{
  "num_attention_heads": 8,
  "norm_eps": 1e-05,
  "attn_scale": 0.265,
  "bias": "qkv",
  "optimizer": "soap_variant",
  "weight_decay": 0.094,
  "schedule": "wsd",
  "decay_fraction": 0.794,
  "train_tokens": 687800000,
  "dataset": "wikipedia_en"
}
Each number is 128 + 24 x the weight over its row's rms, rounded and kept within 0 to 255. Layers, rows and columns count from 0. Numbers have three digits each. The size before them is the row's rms in percent of the matrix's.

# gate: layer 6 MLP gate, 832x256, rms 0.101, rows 160-176, columns 0-127
# up: layer 6 MLP up, 832x256, rms 0.098, rows 160-175, columns 0-127
# down: layer 6 MLP down (transposed), 832x256, rms 0.0903, rows 160-175, columns 0-127
gate160 102:099146133111119130107164152150156080132124112128111124125144109094165111160149138147148145117150150127066127109134141155133141168141153149144080135116103169138107139127125144136126142184098124154170135110105083137151126145133141172155093181143149112133134133131149113146128140148132126129110114110107151130128149102142134128114144149106068151126099101169139136067147099145093117102112
up160 103:132127108167144094136103155091135121087167098141107114097098137136114100153139142149126103144132124105123133158126104129123139128069165102163117165108151142116117106125097109151146140147141140066133146169138121159134081115096125198150115137166093106114145134118118107088086106123138112161142120131129132126142174116155149110121101111126141140105128088095145105101111092116145189114093
down160 104:122121152158140186126155145126168145094131119113130112118096113186080148128127104156093120108146127103112110114123163127141093173143160138118102098144131129115131104095098155116146127120110082129109132156135124105109117132149114170128129127144129114120096108151126126129127066162216116160148123131100117130115165157113109223126136121149149142111140134146135133135120109162136109108109
gate161 093:135113113129114139165135121114129109136128157099103086131121153137168121141093147172180120106143098160155118127115091157123123097083125114124143155103097126141129140128110136115119177156133140154145086144118126139136124095113106128122123171111159117137163148154109150097166177072123066120086137124131178115110152130150164148111097177149117103167128123111163133105122108104164086095163
up161 091:111142105100110155137098114089146129144129107123128092153170135142123114181140110137110129122159144100141131104159127156176136109130117124145101113153193149129073131123161151137127071162109081121150147124150149160108140133065119132094114129071138143179154158118117106105087068148135171123130129123112143137117062116112161095122126098138159138092115150142123133130129113157123158148121
down161 099:164110133133090073160139104102145146107109121131135091125134139143155086135097114093162156113106099185097128105125115099132129155151123140157153122148114138191117090128141095122135125168110088121161134122125086146102128121116123123092150104108122144125121134137103115150103089110193109137158129105103173143167120153122074053143117128135132142102182119133065094123131138114125139121108
gate162 104:148156097145121110135142169146124100099142138114126139103141082131140105139096105129146165136094149123126120120148112142120120072134184106073110100165153119171102135136137122161132096125159137099160182154144134106104123118126151103112089147147165114126140110094125154159104098126190149179117107090177149119104114126121117131144120151188130167130132137133139084119155129132126106139100
up162 099:117152162104143119096092134160121152163099140098137131089171150118102128142124132096127115094157148181116107132126091116121103133108136140109127153100129138088151122138140180125129174130167094114103128139102090149139114110152128102093120113145125119125128128120091150147153140112143124133147138113124163133126115090146124167122111144121135179085144131126143116150091080116081099123085
down162 102:091121110116142133142113096120166185113132107122165146104105194114135149174167137135133104153159119134105127118136144114140149119112117118140094127130139154094091131142139151131104128149131158123144115149119153172107068126133103102137107154095127188145117142122128099154121149118059135147088117122155141134134125133128145090101116162118110142133115139140111111167117148079124182129118
gate163 089:124142148135125184149145185103105103182137129109099121146088092093114151132166126107188164132111106112161159155144120105144076137106143087095154135093118133141141149130137143104127152131160129124112090153146139106169116143129128131136130160128153096099167125114129105139135084117124139131147123141158132083117145120125131152156091128091123135154150147133134114108137136098114130114112
up163 097:132101096119147089138154160111137171154127188129153123109134134146143142089124163118103135083133116085149077179169149114117099137163103137135128135121126128114128150119123139139091130130172122088115137154107117093127084132123107141102154102147085157126149130135158119149111138167174111108134151128101133137141114144155147112105082106118155115103146141169131114112077159106139175101143
down163 090:079142105158154131150153134166153108094083134090111117132150073155117175140185150122118152154144088115088156125156144163101131142132154125145141135151119153137115138067114103096184122114114098122156129152171091093131105160103105087141127104126126138148140160137104129112151100118225195113161125105089127116096158069147135121115126161100129124122137107169110114151131134158130107137149
gate164 096:144106119118105132125120092140097117115100143110152139140145149149068142144107122121154175108140145139099152137100105106137145153155141068126140135139108121160135127094110154170130127133152174154117085125119148087094128154130153172100147129080160127122114156173100104112129124101138142121138123159162113168118146166115136140133117084167113135110142117172126156080099144118165135154105
up164 108:121113068093125081086122156139156146101108109153123124122150117136115082104109108140117142152129123150119113095142154145135160149204151123111117113124111134137151123107130101137109112094151086129143164140118122180153113162131099140114103168160160081109090124165164141100101145148126138132095128123111137076133108085133073100097119149139154171086161123147160091116151158117101107140134
down164 103:139138148115113106174136132159158120140121147116128152154156131114109126145123133141122187120128118112100118120148139090150159119148141118098124114117104136131117129149122124147169106120116119119143135140145120130141107126147136105103112117150104125143126118139153154096104114146158104132131142138100116059108156106094156160131098148139072145098137133106146172141110133123110143110078
gate165 093:116158135136149145140104162173159120115140166112124127068147155101150123110120151136151107165148126101095098115097121130112152148159169111102113075078136134121155137154143098114161135164091121140122141155156190135128131121215143157127138120104142158152139060118153122118156119097100126118115137094148111115117112136137135132095117119129154146083171135141141096089119151111123125148120
up165 097:162098183119080115174129161110104137108102096112119127099076141104139085141142125119136117148158153125108125110128142115156078117124118123157145134138138130107126127133101124110141134115143161092123187135144157067127125107144107136123100082126108090093156127079113095103120098132122170142117106160136104130143126141125134082134079130141108147155085153127093084130126118140115139123128
down165 095:136122103127139144171141112101077141073146130130130171151101158141107140120137122101100130108118166118099120109131113147118105095128103147153164172168152148140090137134146144173120126134135101119119138093152104131143098139107132090134109103141122117143142117101113147084118162172000178150155119125127148139095110125156133098121137110124106138125137115135112117153137167151113137135146
gate166 095:144167067111123141133128105130143096152112146108145128119103141118116178134077140119099145123109138135114069118118096122104103143141161157123113131108131108150139074099158159094088108102110112119083130157154154092137104105151087152130104096085124139168098100111176131111106161132092114116077104114142145121124163110138107115129173119163128110158114148120140130135102103152099143121138
up166 101:145115138127137108132101148112105097108103111115132131158082134069113108120152132163127125097111137120111126078107131096119128068151144162123116137096106167091109158178123094163111122123133116180144148119119093163073138125132175111144121182124110141129127094125114112150087133136074116129114147163155148121129150123160122114133155156142096106109108111126134146163114145101138118144099
down166 099:132077144109126161171132083115167122126116123152136119112137130106101123187132123098117100121153111116079092118134122154110161104118123106080127080135127140109120142092109136102114178169144152116138118109139146134171160108084114160073145120113146077151100114153138104156092151137070139095127086120108136151111185128071125099129119175098145153095100106120100130134108118138093151136152
gate167 104:144145132123121136092139106118145136090140122147132085165127121099109097117127136111142165145129089135140130149109151149135134125107081130122151120178142146108170152157098102137090139146153114143145105143144120124102049132125091160136183154112105062131135165111147104123103124154116157155152142115122121152110118153123106128130105158151130108119116124121111152170146113183106082139139
up167 102:137108157163126130179173108164123145105082167099127133131156154077116095109122146137147131133094129106192140122143136154125102118180127107109118157105154131142132112108095171125145175159108133139110169131092124140125101128102096139134141141130142116146093126086122134170148109110130099105134101165112128123121151068136101102124125125134155155178082138144147133113110172105111079146125
down167 105:112102141097123135076107121131153119125122157133170094168133137149136093130118134112154096106134144136121126142104121121112111102133160119078115096136138158136109096147142161126109160161091106125153128125135108148177087139126109100141073133120142092151078145140116106182119139145191119135139111145108122159117116114121133173132153160117128114105122159074095144123129117120130133114123
gate168 104:100100152137110132166149137142141110123092138151132112120109106124103142112115136156115123137133130151149161139139125107139136139123166148113174123127103107153077091155109096149079119137127114135141074144130182147109121126107124134144103104110157120099139144141151117128127133103148177169140119128092107106140119129194163125116117152147097121124132120115115140155142117119070171145121
up168 103:139104090148121161164146148169144146138159184173119122100153121162140165138155167124138142178152108129100135103167147115153136140134110193130122089138108130169116140133090106136138109125110135166096159134127104115107124114116155148122143115128164128140116118156107144134123163089112128128102134095127118106100136125147118191142162118105087090161130093138125146166105119145081134143147
down168 096:158114062135178152143109128109128133168138143146103100097129126170128119129112134140119136129115119159110140111083175157135132121155132075169151120136148105109128142124106131108134091148136127172123158116116125168130129132082106148113132164124149177122123120155132135096144163130213117188133122117129127146119161105157113136075182122138144143128114174154149102130112128076104136101150
gate169 104:119103117143150140107130146146130128109108134121137135089104097146100134125127149136108135120067137144115115112094094096172090150124129142083162137108128114131133088161137091117142154143111139167152129105120126175112172153145194146129162134119139107150111145108148175130113164100132100185110104141140136175100141148116107109142122112163109113126116132106157149168125066115135140147116
up169 100:148122127141131132137104179089161146136105123119123149110161072141153156132167110125125110135133125128131142194144159095109129115144126153102106130109158130128097088092125125101089070107154145162155132131131112117113092126152112154144147155137117159181107120104147129156146113131131109184127146106100136086123108088157126115126108135173121090121130120160112121150158110114110125144129
down169 102:158152126132103160117125162127131120143137138108179132141171135167123092157113109116121115170128115169127151142136147158152197114138137114120158150124142109071125185106089147157167102117110112179098127120129128088110122155141146140113082156135129090107102130135147120161110114126119108105134135114112158081185135131124147091107096124131148151119139117130119121128152080128164171121132
gate170 095:152153125098127123142182105131130114144133112141085092145113148159129143130112158147095161156118159149145139124113110115117165144160125125145159103110153087125113124131077122105149105138145102109120084115096146161123150151167099146149170166149118113106175110083182167143090130100122141154090157169130142146119098143163162133127138133152122140130090142119124117086121164166092144110133
up170 098:168128106094072158130103138120126166127141116124129143139177086118124090156205121105104154137096132138120139109107149117146099126141123127100129153107131084099127143198111098178118087126140090166116156113132129105127127097147123130148118127109119174129097116086144142139128137126112145119161108116106128103138148140104104121133115147121156135127121099116104122116106097105106103165119
down170 102:108130144075152095171102077153152143145116174167142082087141133126098142121087111145125163129114116135122144119127154173116145142130118128167093091088145092067137126159115165120103118133132118132130127146134164139132113126138122124127110128114118119144135112118142163095117145122145125112094131126074142125150093167089106140148130147154155131131100167097108115144142150076124148120109
gate171 105:137126137116137123121104082120161113113122118158146126144138153114139119135107129097119107132121118103092129128157140149148102133141100052123123082174104068163128126135114131148132134104134142164144132103128133136115116108132116103105132126124134135122154128108156162134127145154117139117123133126121137128173147138107127150159132153140089097132143150126121097135103115115174144110132
up171 104:143138125131147125153134165172148149158121158155142068144113102106119099139121111133120136136163159133118109130095125128109140143145147144151110131113161125142119122162121154111138161122115121128126083148134152085153132173146072109143178154112161113147049139122132088147145172128086153120116105150143156122144136103168148122150107167185164122114177118126112153129163148134096110148106
down171 093:166116119120131134128084098109162075127115095131104099115122133119104114094119101123166114141153119130137111126140136130125071131119104085139158159112100118115163148151078108126123123143127099123128139119111123106115118116163111112116111111122167113137079135127105098121163149100250139142165097162165145127136123114123120104173117147134095084155156131162179115125107108154135107106125
gate172 095:129148170111132149117131128068103118114094128132116108146132135089127138185105134131156094161118143124140090114113131116151100155145110126141112151181120150136144071138138152115112126132089158134100145075130122143161126180121145134147090131149155129100139119125165158143124144106171123180128114077139101132111115141127152125166106083103121140127158126125140087090119128133095129102130
up172 098:132145140103114144138139108149149135130124079112113105136079100105087099140112155113166108127117110122148143117112145157137128123131156133108172084110114093093135106130113132124147105119121149084130122099100099111126090131151153145171144107151091115121120138072139099120128095110177132169170113124099121126115126089083186158107174149122149139122143153079147102144128141100113146166112
down172 097:105133153102126123122123166125126137106143123137113092092135102121085112123103120150105136152090126098128153140107131123155136157147141139143124137127114139123105116155134152141125097120105133133122140099106127093132125134118142141142076142112172128096175128123124147139118096172148131140118148117131136075168118116089059253147127078117151136094112150116181138112130148167135147148111
gate173 100:147095133094114203149108126115084144150089143158136102128136130115144083153124146143116106148099102118117098183112145125119106132108114127119079098144152119129120147119140141088103106135127158143167113141133122111119142149078108146116136122137102105120169131083151114142141195137156176166145099091103185118120132120116121129146113112135156094125121140122120114140154144124149141164157
up173 104:119134115132144155135142122127140110158153107140117124143114081091106091117106147122093098125125107153122132097157129112119125086143111138090177107129167148108160118153120127082090123159152194117112085148121093099132139110127164158155139088102129118167168135100117193147157134159122116145148094111140081154110160118110108149130135158087113125127093160167123110126107115124099131114158
down173 096:113099142121109145127152140162141138124133153117124149131147137108112164147192145182139126188149141135127139105116112122120113121181173147136086122126122123123105191130122159102118126141139170125150152130137136137134114111134189151104138134123129115129089115143178141104133157134090093103152136146125175123148104168123107099094120074131093163126121083100096087115142136110102123106143
gate174 104:145105128105132139130106157108112128161149136115105141150119086105154176152148088152157105113103147113162095142120163149087140116179117151123164130111093150111153098095116122204120089071107107144139107166161185129113153113112163139104106160154156156132085113148145161093137124114132155135150144135110165130092111100179124153129114100120128146092082109090132087120162114088138082122144
up174 100:137101081128144120124084065139115148130129137136109143151150113108111099133106151089111160139090122115092119126145162122111128158139095110131144091132103136104157208151136129109133117167160128162145127095140091166156125114159159108120163120142140156122125140118154143155159129104148101154138098154111131103149120138103106111113121142128091147175129168134109123154103113131127097138139
down174 107:114090125152114138131107089160131187113159102093117097125156109124137126142120117127164150104118114149113146138148108110139143141135111097105114132176096138113102138147151129118126143129167099157163153119107099118148133096111154111100172094152120141126120151109137132183083136101107109138101137141153109133138110138134140100143123142148131140133180125121156159139117116152086091174127
gate175 091:135086144117154170123084089167133117150128127106103102108076129098123134106167124152124168118123172115161169127118123141120073114118135091136107141131102143125132140151134122132116153118149113131160136143123163083156126134146116137105137109154142094125044136118161083133111132150123118126104098178040102085101096126165168138089132121158110107130122093174190149121148150141124117141093
up175 090:165127107138154095144162137110155144073139109130160116115104133095141135120155132125110123122108127122129126125153121128158128085088137150146073140149163120151142124125140145126165154117133120135112171153102095104150114135131104089158153072097100198122134130119116110118122089107171104127160158121141139155129158126095105123177157166158154136101163114114098127094139149124102155103178
down175 091:112106114114130102113100116143143126141104131107104098111155109148089200131128113129118086085117129096138116123119120153092097126120131125123117078105100146108156177181078124092138169118136106113102127120149154088148151108119135115120110138141166119149116149141148150135099107087255140109140127171111110150110134138125129126168132115132175104133145155156108127164138150112114139161131
gate176 104:122131101134123132103091097159161122161139166103114105148145120117128134132090129115133100123099101131091114086147104153137156132153111138060131091145148125122122114120109127132101088124088115127106155129135129133144135115119120117145135088123094148127106140186164138131099118161148109132133136157115112127178117103142146095160159148119134073119146097131151111083117143098158186126140